From a checkpoint of a small transformer trained on Wikipedia.
Size: 10 layers, 12 heads of 64 (1 for keys and values), vocabulary 32000.
Training: a variant of Adam for these matrices, 4216 steps.
Each number is 128 + 32 x the weight over the matrix's rms, rounded and kept within 0 to 255. Layers, rows and columns count from 0.

# layer 7 MLP down (transposed), 2304x768, rms 0.0307, rows 451-503, columns 640-703
[[129 179 184 137 104 127 191 148 149  99 122 112 127 165 107  72 143 165 131 141 156 143 116 132 179 127 116  97 111 189  90  61  96 174 112 136 107 172 153 139  94 109 127 112 132 126 163 146 123 106 109 143 108 168 110 173  79  94 132 159 112  93 122  63]
 [104 118 131  92 128 155 121 150 113 129 140 175 107  89 111 121  82  94 145 133 144 137 139 139 223  82 135 224 137 140 118 109 182 115 114 125 132  94  97 133  71 157 117 171 166 159 115 101 121 165 142 151 158 155  80 117 183  88 111  52 153 192 188 156]
 [188  96 119 100 107 116 181 201 139 123  97 131 139 128 153  98 153 149 155 118 104 171 126  75 147 135  91 135 118  32 127  82 132 106 142 159 133 117 134 144  69  85 133 160  99 159 164 118 125 117 112  68  61 138 118 116 112 114 152 153  91 151 135 182]
 [126 228 159 143 118 122 195  77  91 104 128 139 145 210 101  81 152 140 135 135 165 103 157 140 116  66 139 155 163 137 120  56  83  99 120 118 150 103 102 108 102 161 146 128 132  92 132 131 104 171 116 109  95  95 119  93 144 151  92  91 125 219 153  60]
 [135 124 123 129 171 193 126 134  91 147 124 128 120 144 161 119 111 141  81 160 112 131 111 162  99 103 121 115 100 118 120 190 131 130 156 190 180 149  95 135 102 128 108 126 171 104 157 131 163  56 109 128  97 149 126 121 116 148 138 162 136 121 133 141]
 [103 131  88  84 117 116   9 113 129 152 102 135 155 140  72 151 116 105  53  92  85 109 135 126 165 152  56 142 117 178 121 106 142 111 100 137 156 151 137 139 131  89  75  52 123 153 133 134 140 158 165 122 101  98 132 169 107 106 137 124 103  85 192 130]
 [147 117 117 160 178 164 141 141 135  44  59 168 153 155 121 158 134  89 122 140 118 111  91 155 107  78 155 110 156 106 140 108 136 174  87 127  90 101 132 169 115 159 167 165  50 111 102 134 173  95 116 195 126  95 117 123 102  86 184 118 131 108 105 128]
 [109 162 150 141  81  81 108  83 118 164 105 149  96 115  87 172 161 106 104 140 125 156 164 183  84 123 179 115 202 152 134 202 112 144 126 153 183 138 126 100 139 127 109 144 173 134 129  82 190 141  86 160 163 189 121 111  35 160  99  99  84 121 127  85]
 [ 93  87 143 164  75 112  85 139 116  95 110  85  93 130 139 145 154 118 142 174 119 154 113 133 148 158 144 110  63 131 164 124 133 113 117 110 109 159 121 106 106 127 124 125 162 106 172 121 199  91 149  75  89 147 129 178 131 121  90 149 142 174  96 157]
 [121 128 150 111 115 101 142 174 117 103  92 122 113  88 127 128 118 137  86 131 157 125 138 135  84 141 129 132  80 117 123  99  39 130 122  83 146 145 150  95 205 119 104  93 121 142 151  95 152 121 104 110  95 177 160 150 119  86  68 143 111 150 144  37]
 [108 112 203 181 138 168 113 114 161  75 115  98 108 118  91 109 159 131 124 155  81 180  89 103 151 105 146 148  71  87 119 115 128 133 147 115  97 120 186 138 136 113 133  90 128 157 145 114 126 144  85 123 150 128 108 133 104  86 164 120 144  73 162 109]
 [171 190 109 141  77 157 125 174 106 132 108 137  92 157 111 108 136 155 112 109 111 108  93 116 108  91 168 172 125 145 130 154 133 118 145 123 101 100 156 120 101  74 134 100  82 200 105 121 125 100  83 137 134 164 155 196 174  87 122 137  92 156  93 138]
 [136 177 114  96 117 129  95 150 121 112  91 129  91 155 116 112 123 124 130 130 135 132 128 156 164  81 138 127 152 113  60 146 143 196  81 164 154  99 116 131 201 151 173 142 132 110  78 102 107 154 168 137 100 106 114 122  57  96 148 154 121 160  71  79]
 [118 117 122  63 121 146 109 170 141 114 106 117 120  91  85 163 107  99  91  87 183  69 224 121 172  95 185 175 129 165 119 164 142 115 117 121 150 153 138 156  75  80 185  81 106  96  47  91 106 145 117 190 100 122 105 109 155 124 101 161  93  93 173 128]
 [126 129 170 123 100 189 180 158 152  56  67 170 108 111 149 206 104 135 138 155  92 122 121 103 131 125 117  88 122 116 122 147 145 134 106  93 149  84 151  94 124 157 144 113 136  92 156  93 142  94 113 130 178 171 110 137  88 107  95 133 146 126  99 104]
 [ 89 118 121 141 112 153 139 104 155 186 107 148 154 115 144 102 110 128  87 107 172 158 199 175 168 143 122 143 162 110 159 113 158  96 143  97  91 120 133  82 107  70  99 142  97 164 149 133  82 161  68 134 180  76 130 111 135 134 109  64 173  54 106  90]
 [ 93 128 140 132 139 108 111 105 150 119 107 158  96 141 128 125  97 172 133 119 139 109 128 106 153 160 179  95 105  93 150  89 108  93 136 133 158  19 155 109 136 158 104 131 138 114 129 136 166 123 109 206  42 116 105 157 167 159 127 197 159 187 124 117]
 [136 116 107  87 149 167 171  61 126 137 137 147 129 166 119 148 117 156 122 137 180 153 132  71 145 151 104 123 121  99 156 183 129  67  35 104 123 142 172 105 139 147 137 133  86 123 148 120 114 110 119  97 140 151 158 124 184 103 159 149 168 147 106 135]
 [152 177 138 106 189 167 125  75 175 136 138 156  80 111  97  87  77 121 127 101  67  61 174 183 119 104 175 118 184 126  91 125 122  84 137  95  95 153 127 173 133 141  83 128 152 112 178 108 137 102 143 101 159 135 121 131 132 126 132 142 154 145 135  87]
 [129 134 132 161  99 107 118 117  90 160 165 103 139 105 152 167 139 111 173 112 132 131 152 123 153 126  93 115 121 124 127 152 171 111 111 101 146  94 130 141 141 169  76  59 162 166 138  92 141 157 124 155  95 143 106 143 102 120 114  99 144 127 148 104]
 [132  95  97 118 150 179 139 165 142 167 106 129 125 135 123 183 119  74 171 110 115 129 100 125 151 168 121 183 126  92 175 102 102  75  97 170  96 171 124  98 136 162  92 124  89  93 123 129  19 103 152 214 128  74 200 112 109 149 151 132 114  84 139  90]
 [155 126 112 128 129 128 156 118 106 138 159 142  95  68 115 165 147 159 162  70 118  29 112 147 100 194  87  83 171 104 171 142  85  82 106  30 122 149 127 129 128 113 102 129 109 113 186 123 122 143 153 111 143  86  46 127 158 187 119 143 158 127 167 197]
 [162 152  79 120  65 171 153 149 156 140 165 172 133 158 143 113 159 150  96  95 154 139 113 125 122 123  68 115  50 127 136 108 164 122  88 164 154 185 127 147  96 168 145 127  98 110 124 131 111 125 145 102 122 177 158 137 153  93 152 144 115 113 108  96]
 [ 38 143 144  98 105 155 112  67 158 131 125 153 123 128 147 124  95 171 175 123 150 128 157  99 104 135 142 120 143  92 158 114 102  75 123  74 114 148 101 104 146  63 122 108 102 122 128 104 119 123 102 143 115  96 153 123 141 175 120  50 150  98 104 110]
 [141 142 149 120 113 166 152 191 152 138 104 165 138  99 118  95 128 160 104 147 162 135 117 114 138 133  86 139 138 138 122 105 140 134 163 142 128 150 117 175 119 107  78 189 140 135 125 130 159 100 137 125 136 103 125 133 180  92 108 149 110 108 131 138]
 [152 129 120 134  53 114 132 131 122 161 135 128 162 181 127 124 103 119 114 101 165 168 159  99  73 138 138 140 106  91  88 130 182 105 168 160 143 105  92 118 129 132 110 191 131 178  92 134 140 109 145 140  76 150 143 110 123  90 132 171  76 132 114 111]
 [184 149 118 141  63 117 145 119  71 139 127 161 140  77  97 147 138 173 114 114 150 159 135 175 106 140  94 169 147 163  96  85 141  72 143 134 130 157 117  82 134 129  61 137 102  67 104 139 105 121 174 110 163  86 127  75 129 141 136  70 160 110 120 109]
 [186 201 109 119  72 125  25 132  50 141 137  73 157 160  89 166  57  75 194 169  77 105 115 189  73 150  74 114 177 149 159 117 180  88  81  86  89 105 113 162  90 138 176 130 119  31 154 101 140 148 156 100  92  69 147 123 136 115  67 174  92 111 141 101]
 [ 72  86 160 127 129 118 134 152 148 127 123 156 157 109 175 107  96 122 149 132 112 164 168 123 193 135 191 118 110  51 165 156 127  82 161 132  55 129 103 166  65 111 130 139 142 107 118 142 174 150 114 134 153 104 110 115  95 139 202 144 131 156 166 111]
 [153 142 126  65  79 134 159  88  86 157 133 134  95 157 142 176 139 117  99 148 117 140 112 124 134 113 115 111 115  86 158 123 108 119 109 156 141  82 150 155 145  88 182 148 138 115 135 145 161 121 130 140 165 141 127 148 105 123 117 121  84 118 143 138]
 [112  86 143 130 181 239  97 149 161 142  82 142 119 172  70 177 153 186 186 192 144 171  95 115 122  68 183 179 151 119 192 109  34 138 130  76 110  74  90 120 144 170 144 161 176 170  61 129 117 109 112 155 146 195 150  98 131  79 122 163  71 115 116  74]
 [141  64 134 112 122 132 126  83 174 151 115  92 113  82  58 163 115  74 133 171 125 139 148  56 181  70 152 205 122 142 123 110 148 107 124  95 100 190  94  98 171 114 198 114  97 112 175 135 100 139 146  77 142  49 128 117 148 136 141 126 192 115 143  90]
 [125 169 114  99 116  74 148 220  80 114 115  59 111 163 144 146 124 202  95 179 206 131 143 126 116 109 128 203 123 168 198  84 154 124 161 142 139 180 121 134 126 166  74 189 128 155 151 142 111 146 215 153 123 155 115 142 106 160 188 100  88 160 169 104]
 [120 188 156 160 117 192 116 203  85 161 131  77 183 163  88 166 152 115 137 138 105 146 108 119 127 163 162 131 139 145  87  40 120 129 103 101  78  84  99 141 141  63 156 167 110 179 149 142 208  47 119 156 140 124  97 124 136 128 138  89 116 140 114 120]
 [131 168 112 123 118 106 172 174 153 110  67 124 118 151 156 158 117 103  59 163 162 171 116 142  76 111  90 156 109  97 177 145  97 140 177 102 150 143 113 107  89 120 134 135 131 119  67  73  77 113 160 144  44 107 167 162 135 145 100 101  96  94 102  90]
 [144 143 137 134 158 144 123 103 136  94 167  94  58 151 131 117 107 167 143 112  78 163 116 130 142 152  55 151 135 157 166 197  87 138 164 113 124  74 142 110 133  89 161  54 158 141  92 105 139 133 169 135 103 130 140 104 120 118 148 139  83 158  92 168]
 [ 98 107 126 149 124 128 194 123  83 154 132 136 100  89 144  94 143 102 127 149 172 146 137 185 162 137 145 183 155 157 107 104 105 148 197 120 136  75 122  97 130  87 157 162 136 145 186  84 107 109 107 104 125 105 162 123  78 104  89 165 223 125 155 120]
 [119 158 127 136 112 139 124 106 216  86 146  87 134 112 142 125 157 217  98  93 127 121 140 108 130 136  96  73 166 165  84 137 137 158  93 107 171 134 145 118 161 103 168 129 171 119 153 136  85 135  88 122  88 123 128 108 123 109 171 128 175 161 126  71]
 [122 139 123 146  54  83 145 127 136  85 109 155 119 110 166 118 123 127 140  90 119  67 153 103 119 114 107 108 107  85  93 127 128 141 135  86  85 115 144 139 123  87 145  78 108 110 123 141 196 133 115 109 127 129 117 160 149 103 107 148  96  96 112  83]
 [ 83  79 121 138  88  69 142 133  97  90 110 109 130 118 190  86 132 108 116 145 118 157 104 109 177 161 152 113 212 161 160  77  94 153 135 156 109 112 151 146 161  84 113 152  97 185  70 139 124  93 127 144 121  73  94  61 124  77 165 159 117  90 165 165]
 [100 153  99  90 180 127 177  91 138 199 175 164 122 124 133 113 102 140  82 161 141 140 121 170 104 105 134  73 138 119  85 142 113 178  86  88 126 123 173 110 138 139 143 127 130 154 155 101 168 123 116 131  80 132 121 128 141 137 135 119 113 136  91  88]
 [132 201 144 106 115 137 207 178 147 127  97  90  80 134 128  74 144 147 154 123 127 135 130 104 102 113 113 165 120 175 106 132  91  98 131 156 108 148 107  75 124 103 113 107 160 129 106 132 102 127 191  97 114  98 192 130 127  98 118 186 122 164  82 205]
 [122 123 162 110 112 111 138 141 151  95 126  91 130  88 152 171 139 102 121 154 108 147  91 176 151  82 105 122 109 117 113  75  63 138 168 110 142 173 166 139 147 133  93 157 112 108 136  84 139 159 148 104 122 149 119 114 109 153 105 128  73 147 102 183]
 [121 166 104 105 156 150 199 101 114 143  91 120 103  89 162 112 130 106 113 102 150 162 143  79  78  96 147 100 130 209 194 151 133 165  92 139 154 119 108 171 117 149 109  95 135 172 127 147 167 121  82 159  94 144 123 174 118 151 123 114  99 132 171 148]
 [151 129 120 136 142 149  75 153 137 125 153 145 111 106 119 126  96 101  83 140 106 128 117 169 123  95  89 117 129  90 116  91  78 132 126 103 107 131 144 124 105 154 140 146 185 138 128 141 153 113 113 105 130 143  56  80 140  95 129 143 119 158 106 113]
 [105 122 154 179 146  93 145 105  88 103 158 178 133 112 187 126 122 136 108 162 111  98 113  99 108 130 109 116  73 105 141 119 112 121 166 158 126 154 114 102 154 125 141  72 140 170 136 127 128  85 106 104 127 158 142 146 136 118 139 127 138 117 116 131]
 [103 117 130 131 100 105 132 135 128 120 106 174 117 105 120 158 131 170  63 105  99  95 164 117 103 160 140 122 127 108 122 136  72 160 143  73 139 124 147 137 112 157 102 186 113 149 162 101 154 154 110  95 128 148 100  83 139 129 115 113 184 146  84 101]
 [159  98  74 140 171 119 128 128  98 133 160  94  95 110 128 151 150 146 120 153 171 137  61 152 160  96  98 144 137  54 120  94  90 148 134 154 111 157 129 116  88 203  97 165 149 142 100 113  97 140 125 126 117 111 134  80 103 123 118 180 161 101 167 158]
 [141 148 110 125  61  67 137 138 118 137 159 148 120 140  85 128 108  95  85 120 163  76 189 105  93 149  94 133 184  84  65 148 111 139  94  88 174 124 169 106 121 139 167 129 151  52  63 125 146 125 104 134 130  71 172 102 178 129 127  83 132  89 149 146]
 [161 180 140 137 151 129 114 181 131 156 144 106 113 162 142  99 118 132 131  98 109 141 138 110 143 123 142 123 153  82 134 106 128 110 143 127 106 129 110 164 124 119 161 163 137 126 123 113  98 145 128 131 121 140 113  89 170 130 137 143 129 118 154 111]
 [107 136 121 143  92 122 152 166 219 201  99 158 176 138 175  62 113 103 168 147 113 106  95 110 122 170 131  85 174 104 115 126 100 107 136  79 144 179  75 114 114 119 122 181 128 101 124 145  75  96 113  85 104  64  55 181 155  83 163 120 184 102 118 122]
 [124 106 115 114 131 201 125 149 133 176 123  80 104 103  96 151 101 151 142 124  81 148 160  84 141 131 178 128 116 160  86 137 120  79 107 145 124 139  99 171 107 155 128 111 143 153 105 155 151 204 146 114 161 171 180 122  64 145 170 165  60 104 126 115]
 [ 90 121 118 167 102 119 173 122  96 107 133 116 122 162 122 136 132 117 147 162 124 107 124 186 136 121 171 154 109  69 180 164  87 141 125  30  81 117 173  72  85  64 209  86 165 112 171  88 135 140  71 154 119 146  92 142  87 131 119 135  83  96 142  71]]
# layer 7 MLP up, 2304x768, rms 0.0333, rows 452-503, columns 640-703
[[ 97 139 149  98 134 127  95 127  43 144 157 106 192  71 153 179  95 162 145 158 142 100 139 134 151 112  85 157 162 130 119  83 131  77 142 124 106 112 149 126  56 151  49 123  96 126 133  68 119 139 107 195 174 120 100 110 156 152 127 108 128 140 129  98]
 [147 178  78 152 115 129 140 113 114 123 123 172 174 111 150 125 168 161 138 128 130  98 157  92  93 123 122  56 134 160 169 142  77 158 151 137 161 173 141  53 156 132  76 169 141 149  81  82 111 154 117 172 178  87 138 129 148 132 133 120  85 173 124  38]
 [139 108 176 105 114 109 148 129 155 121  88 170 155 109 129 133 119 177 136 157 130 162  95 167 117 158  62 155 144 148  89 167 132 137 157  64 142  78 171 131 117 173 163 121 110  67  75 151  60 166 165 103 188  89 166 113 120 126  64 201 162 107  95 127]
 [164 134 125 172 107 154 116 129  89 131  63 117 156 118 203 142 107 110  80  87 167  88 123 106  85 112 127 144 119 134 101 112 124 127 176 156 107 130 129 141 126 193  88 117 110 116 111 133 112 135 136 133 128 121 134 114 154 124  77  91  81 121 120 104]
 [131 183 175 123 208  95  94 107  55 125 111 103 127 125  82 100 196 160 142 183 100 176 153 167 114 113  99  97 153 116 157 117 163  94 144  87 168 127 153 108 138 154 153  84  96 151 112 176 135 123 109 106 132  68 136 148 121 120 133 208  95 100 134 119]
 [123 148  96 119  69 127 164 155  77 154 122 111 107 133 105  62 144 143 154 161 126 142 152  75 108 116 118 133 140 132  88 176 132 124 121 181 127 145 101 104 168 136  87 155 169 134  97 116  75 120 171 129 158  99 154 166 115 140  42 118 140 152  75  89]
 [110 133 104 146 164 106 170 159  95 126 164 154 126 161 140 104 122  77 155 128 142 118  91 124 133  68  80  95 158 164 143 114 169  94 149 107  98 139 217 147 168 148 113 142 102 167 125 101  93 153  95 110 125 117  66 141 112 111 119 123 179  97 123 164]
 [172 118 153 133 171 179 177 180  71  88 152 151 194 136  77  73 171 110 112 105 138 135  83 160 101 141 129  65 179 142 171 168  96 107 106 131 104 146 134 129  76 121 153 105  68 122 129 173 141 106 167 158 104 116 117  44 116 111 128 145  81 136 154 132]
 [169 125 127 150 171 138  97  98  95 177 170  99 147 147 131 121 130 147 127 123 103 119  79 111 101 127 108 147 170 164 139 125 126  75 167 166 127 100 155 126 120 135 128 175  79 190 145 151 180 142  87 122 156  95 114  36 150 177 129 130 120 124 124  88]
 [100 152 107 139  94  81 172 186 100 102  95 114 135 115  76 144  88  61 146 115 151 101  78 136 155 124  85 117 107 151 150 118 183 153  95 172 102 110 133 116 110 143  94 147  90 111  96 133 110 118 109 110 100 159 136 169 165 110 111 131  95 127 100 129]
 [ 57  86 164  92 135 102  60  77 133 127 101 142 127 127 167 101 127 125 157 125 147 116 141 176 151 153  94 122 137  56  79 102 158  78  87 125 153 125 100 148 158 115 130 118 129  77 115  76 121 141 160 119 194  97 135  93 140 203 124 103 200 101 161 114]
 [ 67 147  95 178 178 197 138 131 106 109  84 161 145 136 116 135 129  79 185 125 120 142  84 125 105 102 100 121 181 111 132 107 226 134 128 127 178  45 113 128 153 166 106  85 135  97  81  81 109 166 107  94 188 117 158 113 167 179 119 114 147  83 176  58]
 [121 138 136 159 117 102 139 100 147 178 130 119 174 134 142  94  74 104 114 148 106 132 109 198  72 156  82 134 120  63 129 144 133 129 177 176  86 123 141 111 162 153 132 170 132 149 160 163  75 130 156 100 182 106 198 125 205 123 132 170 146 106 126 166]
 [ 94  93 123 106 180 131 158 133 108 130 139 181 147 152  92 102 114 118 144 129 150 156 137 152  73 148 114 171 138 192 137 160 131 119 114 155 131 164 127 144 121 123 165 147 141 119 128 122 163  93 149 146 152 109 158 146  79 125 141 130 121 142 145 145]
 [156 115 132 152 116 145 150 174  98 104  74 154  88 171 116 168 163 126 126 119  99 121 130 121  69  89 114 106 160 188 121 116  83 135  95 155 163 147 171 175 134 132 132 116 116 111 100 147 106  91 115 124 158 159 126 123 168 132 139  92 144 151  94 147]
 [ 54 110 157 187  50 196 194 148  94 135 123 103  99 151 129  58 120  91 143 125 190 144 112 142 100 118 112  80 118 148 148 139 121 154 144 140 102 110 121 133 126  88 113 162 105 103  93 126 138 134 160  79 138 120 143  95 148 145 132 136 136 111 113 130]
 [ 75 113 149 152 115 161 184 157  88 191 122 159 202 152 127 107 153 127 115 124 140 101  62 105 151 118 135 183 127 112  67  98 177 150 116 127 114  66 175  75  89 163 150 112 129 120 137 133  92 132  85 115 141 138 152 143  94 123 132 108 162 120 129 123]
 [ 54  63 137 117 142 152 224 121 100 133 112 152 126 182 117 148 148 132  87 140 133 116 173 102  82 133 146 160 136 145 181 156 173 107 130  98  97 175 154 122 187 115 140 158 137 109 132  83  89 119 160 167 166 125 104 131 114  98 111 125 161 164  77  34]
 [ 71 124 162 125 110 194 129 110 113 106 146 155 103 130 111 132 127 159 116  95 129 115  93 203 100 164 119 132 182 104 130 163 103 140  60  85 158 139 136 175 165  97 149 182  86 121  91 126 100 134 127 154 167 126  95  81 167 186  95 164 179 100 145 150]
 [ 41 176 128 188 106 153 130 110 134 136  78  58 129  98 170 196 159 198 153 154 126 102 140 127 146 171 105 143 159  99 136  50 139 121 160  95 124  93 137  92 172 112 135 148 105 147 128  45  96 168 153 212 146 168 154 114 132  93 117 120 114 113 144 127]
 [142 127 206 163 136  93 126 182  82 150 103 110 122 140 117 145 117 123 114 107 173 191 113  91  68 122 170 110 149 106 140 126 184 128 153 130 115  84 179  95 182 102  98 159 136 126 177 136 155 123  41 169 119 107  96  59 130 131 152 122 136 131 124 138]
 [166  92 109 124 145 169 120  75  89 213 126 132 169 147 154 153 140 126 201 127 139 153 136 156 133 144 126 107 140 162 196 155 122  87 183 133 105 106 129 103 138 128 111 135  97 167 101 100 137 186 113 138 145 122 110 116 183 181 113 140 131 183 147 110]
 [147  92 164  99 107 142 126 155 101 160 142 165 151 137 104  86 181 165 166 138  93 176  98 210 116 151 134 158 138 117  97 162 133 114 172 172 107 115 130 125 159 147 182 139  75 114 114 113 148 185 139 132 196  87  80  82 113 165 151 192  80 113 166 183]
 [158  97 132 125 151 105 114 124 139 151 107 124 135  94 151 143 123  83 191 148 134 143 147 194 144 136  69 133 138  74 123 118 117  91 114 106 161  69 173 122 115  70 139 118 134 155  68 108  99 140  98 160  76 188 128  95 115 169  96  89 144 132 135 106]
 [123 130 115  79 125 155 113 120 169 135 180 145 128 124 110 138 125 109 146 101 118 118  96 111 185 115 104 167 158 156  96 144 117 103 108 118 152  67 131  95 132 107 123  95 112 120 142  61 142  97 118 155 107 123 159 125 151 144 110 146 102 130 148  85]
 [124 114 137 128 166  79 178  89 137 124 120 133 109 151 122  99 116  77 128 104  82 151 163 147 119 117 158  86 128 119  95 162 149 130 172 171 139 129 138 125  91 147 185 113 111 135 111 123 122 174  69 140 115 130  78 166 113 124 137 140 106 115 129 166]
 [109 145 152 127 135 198  98  90 114 147 126 145 145 184  88 163  91  46 157 132 148 145  80 152 106 173 121 131 129 103 167 224 141 115 105 145  96 122  98 156  98 226 121 116 118 112 110  79 128 158 146 149 103  68 149  64 101 159 120  97 164 137  88 115]
 [110 204 143 126 107 107 146  78 135 136 107 121 149 160  73 132 143  80 141  88 108 160 117 165 111 127 100 161 118  97 121 131 128 132 135 153 168 144 145 118 116 108  76 116 143 129  61 161 133 189 124 156 160 128 113 126 113 192 124  73 166 110 108 139]
 [ 81 104 179 119 144  69 145 135 119 130 135 126 186 144 127 113 200  71 158  95 169 165 110 150 108 138  96 174 167  91 130  96 151  86 109 124 122  82 157  89 128 120 125 130  63 160 125 127 177 163 104 112 134 125 114  85 138 137 133 138 140 110  44 105]
 [ 42  90  91 112 144  84 171 110  78 160 173 138 160 103 140 103 121  51 115 132 158 139 174 163  62  90  76  92 125 125 108 154 140 151 100  92 135  86 139 149 119 116  95 148 123 114 120 104 173 158 135 147  88 170 129 142 116 145 100 136 120 133 182 149]
 [129 126 122 122 103 163 169 156 135 133 124 194 104 154 119 136 138 137  93 177 165 119 159 162 142 149 163  46  97 159 195 188  99 104 124 125 128  91 154 125 148 140  84 134 119 119 122 139 115 117 107 150  69 155 149 129  84 140 105 202 146  94 179 117]
 [ 89  42 114 181 106 175 153 137 155 140 131 109 146  81 130 118 128  62 114 142 152 102 126 138 116 143  92  48 171  96  65 176 126  77 119 127 164 114 139 142 136 131 153 136 110  77 127  68 132 121 130 139 135 169 177  59 123 127 187  99 126 155 149  61]
 [120 117 145 100 151 112 148 104 148 133 101  97 125 137  93 114 100  54 157 145 102 163  95 147  61 110 112 138 103 142 140 164 152 156 174  80 173 115 128 141 111 126 155 147 141 148 126  95  62 151 113 120 127  90 140 135 109 135 103 138 132 150 141 118]
 [167 125 158 117  86  79 162 156  60 138 155 122 164 132 109  57 165 123 117 138 102 174 151 162 139 106  74 118 162 139  99 171 184  65 156 105 137 177 140 153 133 110 134 191  85 165 107 166 138 131  90  60 108  99 145  78 128 112  69 135 139 180 144 130]
 [140 100 132 147 128  97 131  86 160 136 121 111 196 114  99  95 106 120 134 120  53 100 139  94  80 158 150 134 122 133 157 152 107 120 163  85  82 120 133  99 123 168 127 104 111 169 136 112 112 118 158 137 143 122 120 125 165 116 150 124 136 128 132  90]
 [116 150 114 108 127 159 146 136 126 154 105 167 117 146  97  86 184 128 101  90 166 168 110 154  86 146  84 101  97 143 155 110 197 103 108 141  38 153 134 114  94  89 127 116 113 125  96 131 105 162 126 134 164 142 129 152  96  90 130 130 170 140 136 170]
 [ 99 121 110 149  83 158 119 137 119  80 122  61 138 108 158 123 126 132 147 118 104  69 122 109 184 121  71  88 190 129 122  75 169 118 127  41 133 163  91 166  93 108 139  86 151 152  78 135 100 176 133  82 139 106  88 132 193 142 157 206 126 130 128 125]
 [ 82 128 136 128 153 134 171 117 117 192 142 149 137 101 111 110 151 139  96 134 101 157 172 121 115  88 124 161 120 114  96 154 127  90 131 126 129 178 103 122 188 136 118 171 112 120 143  71 110  83 115  95 124 141 109 118 118 154 145 137 141 123  86 139]
 [122 147  67 126 161  75 135 140  99 140  81 127  67 127 128 157 177 133 156 110 132 140 133 125 100  91 184  94 136 103  80 145 103  82 157 128 195 157 158 133 114 187 155 102 102 157 115 132  91 149 140 119 117  83 140 117 140 137 122 102  86 136 149 139]
 [144 148  91 161 160 103 149 176  95 137 132 156 138 180 187 143 118 118 111 137 171 132  77 124 135 161 133 120  91 125 150 157 223 125 114 121 174  81  98 118 100 165 113 145 106 144  97 132 171 140 123 172 107 135 155 150 160 121  78 126 117  80 156  94]
 [163 137 134 148 129 141 147 141  79 105 121 178  69 112  75  81 162 169 142 134  79 175 144 131 132 154 140 182 118 180 125 104 139  98 118 136 108 150 118  90 178 137 115 121 139  99  99  74 133 198 111 143 115 141 131 142 128  93  95 189 105 151  89 130]
 [116  84  82 124 139  99 117 145 107 108 109  89 164 156  62 111 123 117 127 100 108 100 111  99  99 109  63  94 166 169 109 124 160 126  93  97  85 120 153 112 144 140 135 148 128 105 160  88 123 135  94 137 174  56  93  89 126 153 154 166 150  69 176 109]
 [ 91  56 123 112  84 191 144 102 116 179 194 162 113  60  85 177 146 146 138 105 124 136 139 214 150 102 136 140 186 157  83 179 131 111  85  94  77 122 160  52 117  62 110 130 142 127  80 125 142 124 153 100 107 127  90 163 105 140 103  76  89 124 142  92]
 [ 80 105 135 144 196 134  85 122  95 168 125 157 134 127  98 130 159 124 151 145 140 159 117 120  99 184 137 144 124 119 120 130 190  98  99 118 148 124 115 114 175 110 135 170 132 163 105  76 111 117 108 123 135 168 172 179 121 166 123 163 132 110 136 168]
 [151 102 137  95 143  61 145  69  84 125 100 142 115 169  99  85 105 109 153 134  93 158 132 160 129 154 142 122 202 111  91 120 155 109 175  84 101  85 210 144 148 117 120 149 112 121 117 103 115 158 134 124 117 176 120  96 113 197 127 138 187  85 158  68]
 [ 76 143 116 165 189 142 126 123 150 151 155 105 146 161  77 132 136 135 175  98  90 159 111 132 101 131  77 125  87 152 114 100 142 113 151 156  97  64 142  82  97 188 160 137 118 135 138 104 124 143 120 166 154 131 135 143  87 135 119 169 133 156 124  83]
 [ 92 143 190 149 139 113 147  96  97 149 148 143 101 131 119  56 172  82 101 101 149  78 132 161 132 153 120 163  85 181 175 131 100 147 146 100 100 141 163 134 174  91 148 133 142 189  99 186 151 137 110 139 112 133 121 173 133 141 117 148 160 155 133 117]
 [160 127 159 215 159 116 158 158 125  83 149 146 116 136  89  95 130 136 118 136 159 172  30 122 158  92 146 120 142  76 105 166  90 155 145 129 157 113 116 137 137 143 125 174  93 124  64  98 124 209 169 112 192 148 166 186 117 121 150  95 121 113 165 163]
 [126  49 135  91  76  89 145 112 125 143  85 152  92  62  90 141 164 125  94 163 141 110  72  95 125 146  76 147 119 176 127 186 135 134 159 144 145 120 157  57 133  61 122 130 153 109 166 115 171  59 122 102 172 133 174 141  62 136 126  91 155 130  13  79]
 [124 110 222 112 144 163 113 145  78 147 165 166 155 122  98 143 203 143  99 109  91 151 142  97 138 152  66  76 157 138  95 147 164 115  92 102  96 127 221 114  74 175 112 143 122 140 150 116 107 134 133  50 160  74  64 120  83 123  67 182 158 101 123 128]
 [173  61 160 124 143 110 123 116  93  99 174 172 137 121 141  92 149 160 157 111 129 133 211 141 122  70  96 129 119 209 158 161 142 106  93  87 120 157 143 146 120  99 132 134 143 151 141 161 167 126 146 132 140 104 105 110 128 218  87 113  94  91 129  80]
 [146 131 141  96 158 173 108 104 123 140  60 135 147 179 104  90  85 116 169  95 155 141 130 156 127 172  75 119 117 135  60 103 161 127  88 214 118  96 117 143 220 118 115 137 125 156 127 123 175 125 177  92 107 127 153 117 138 169 132 125 141 139  91 179]]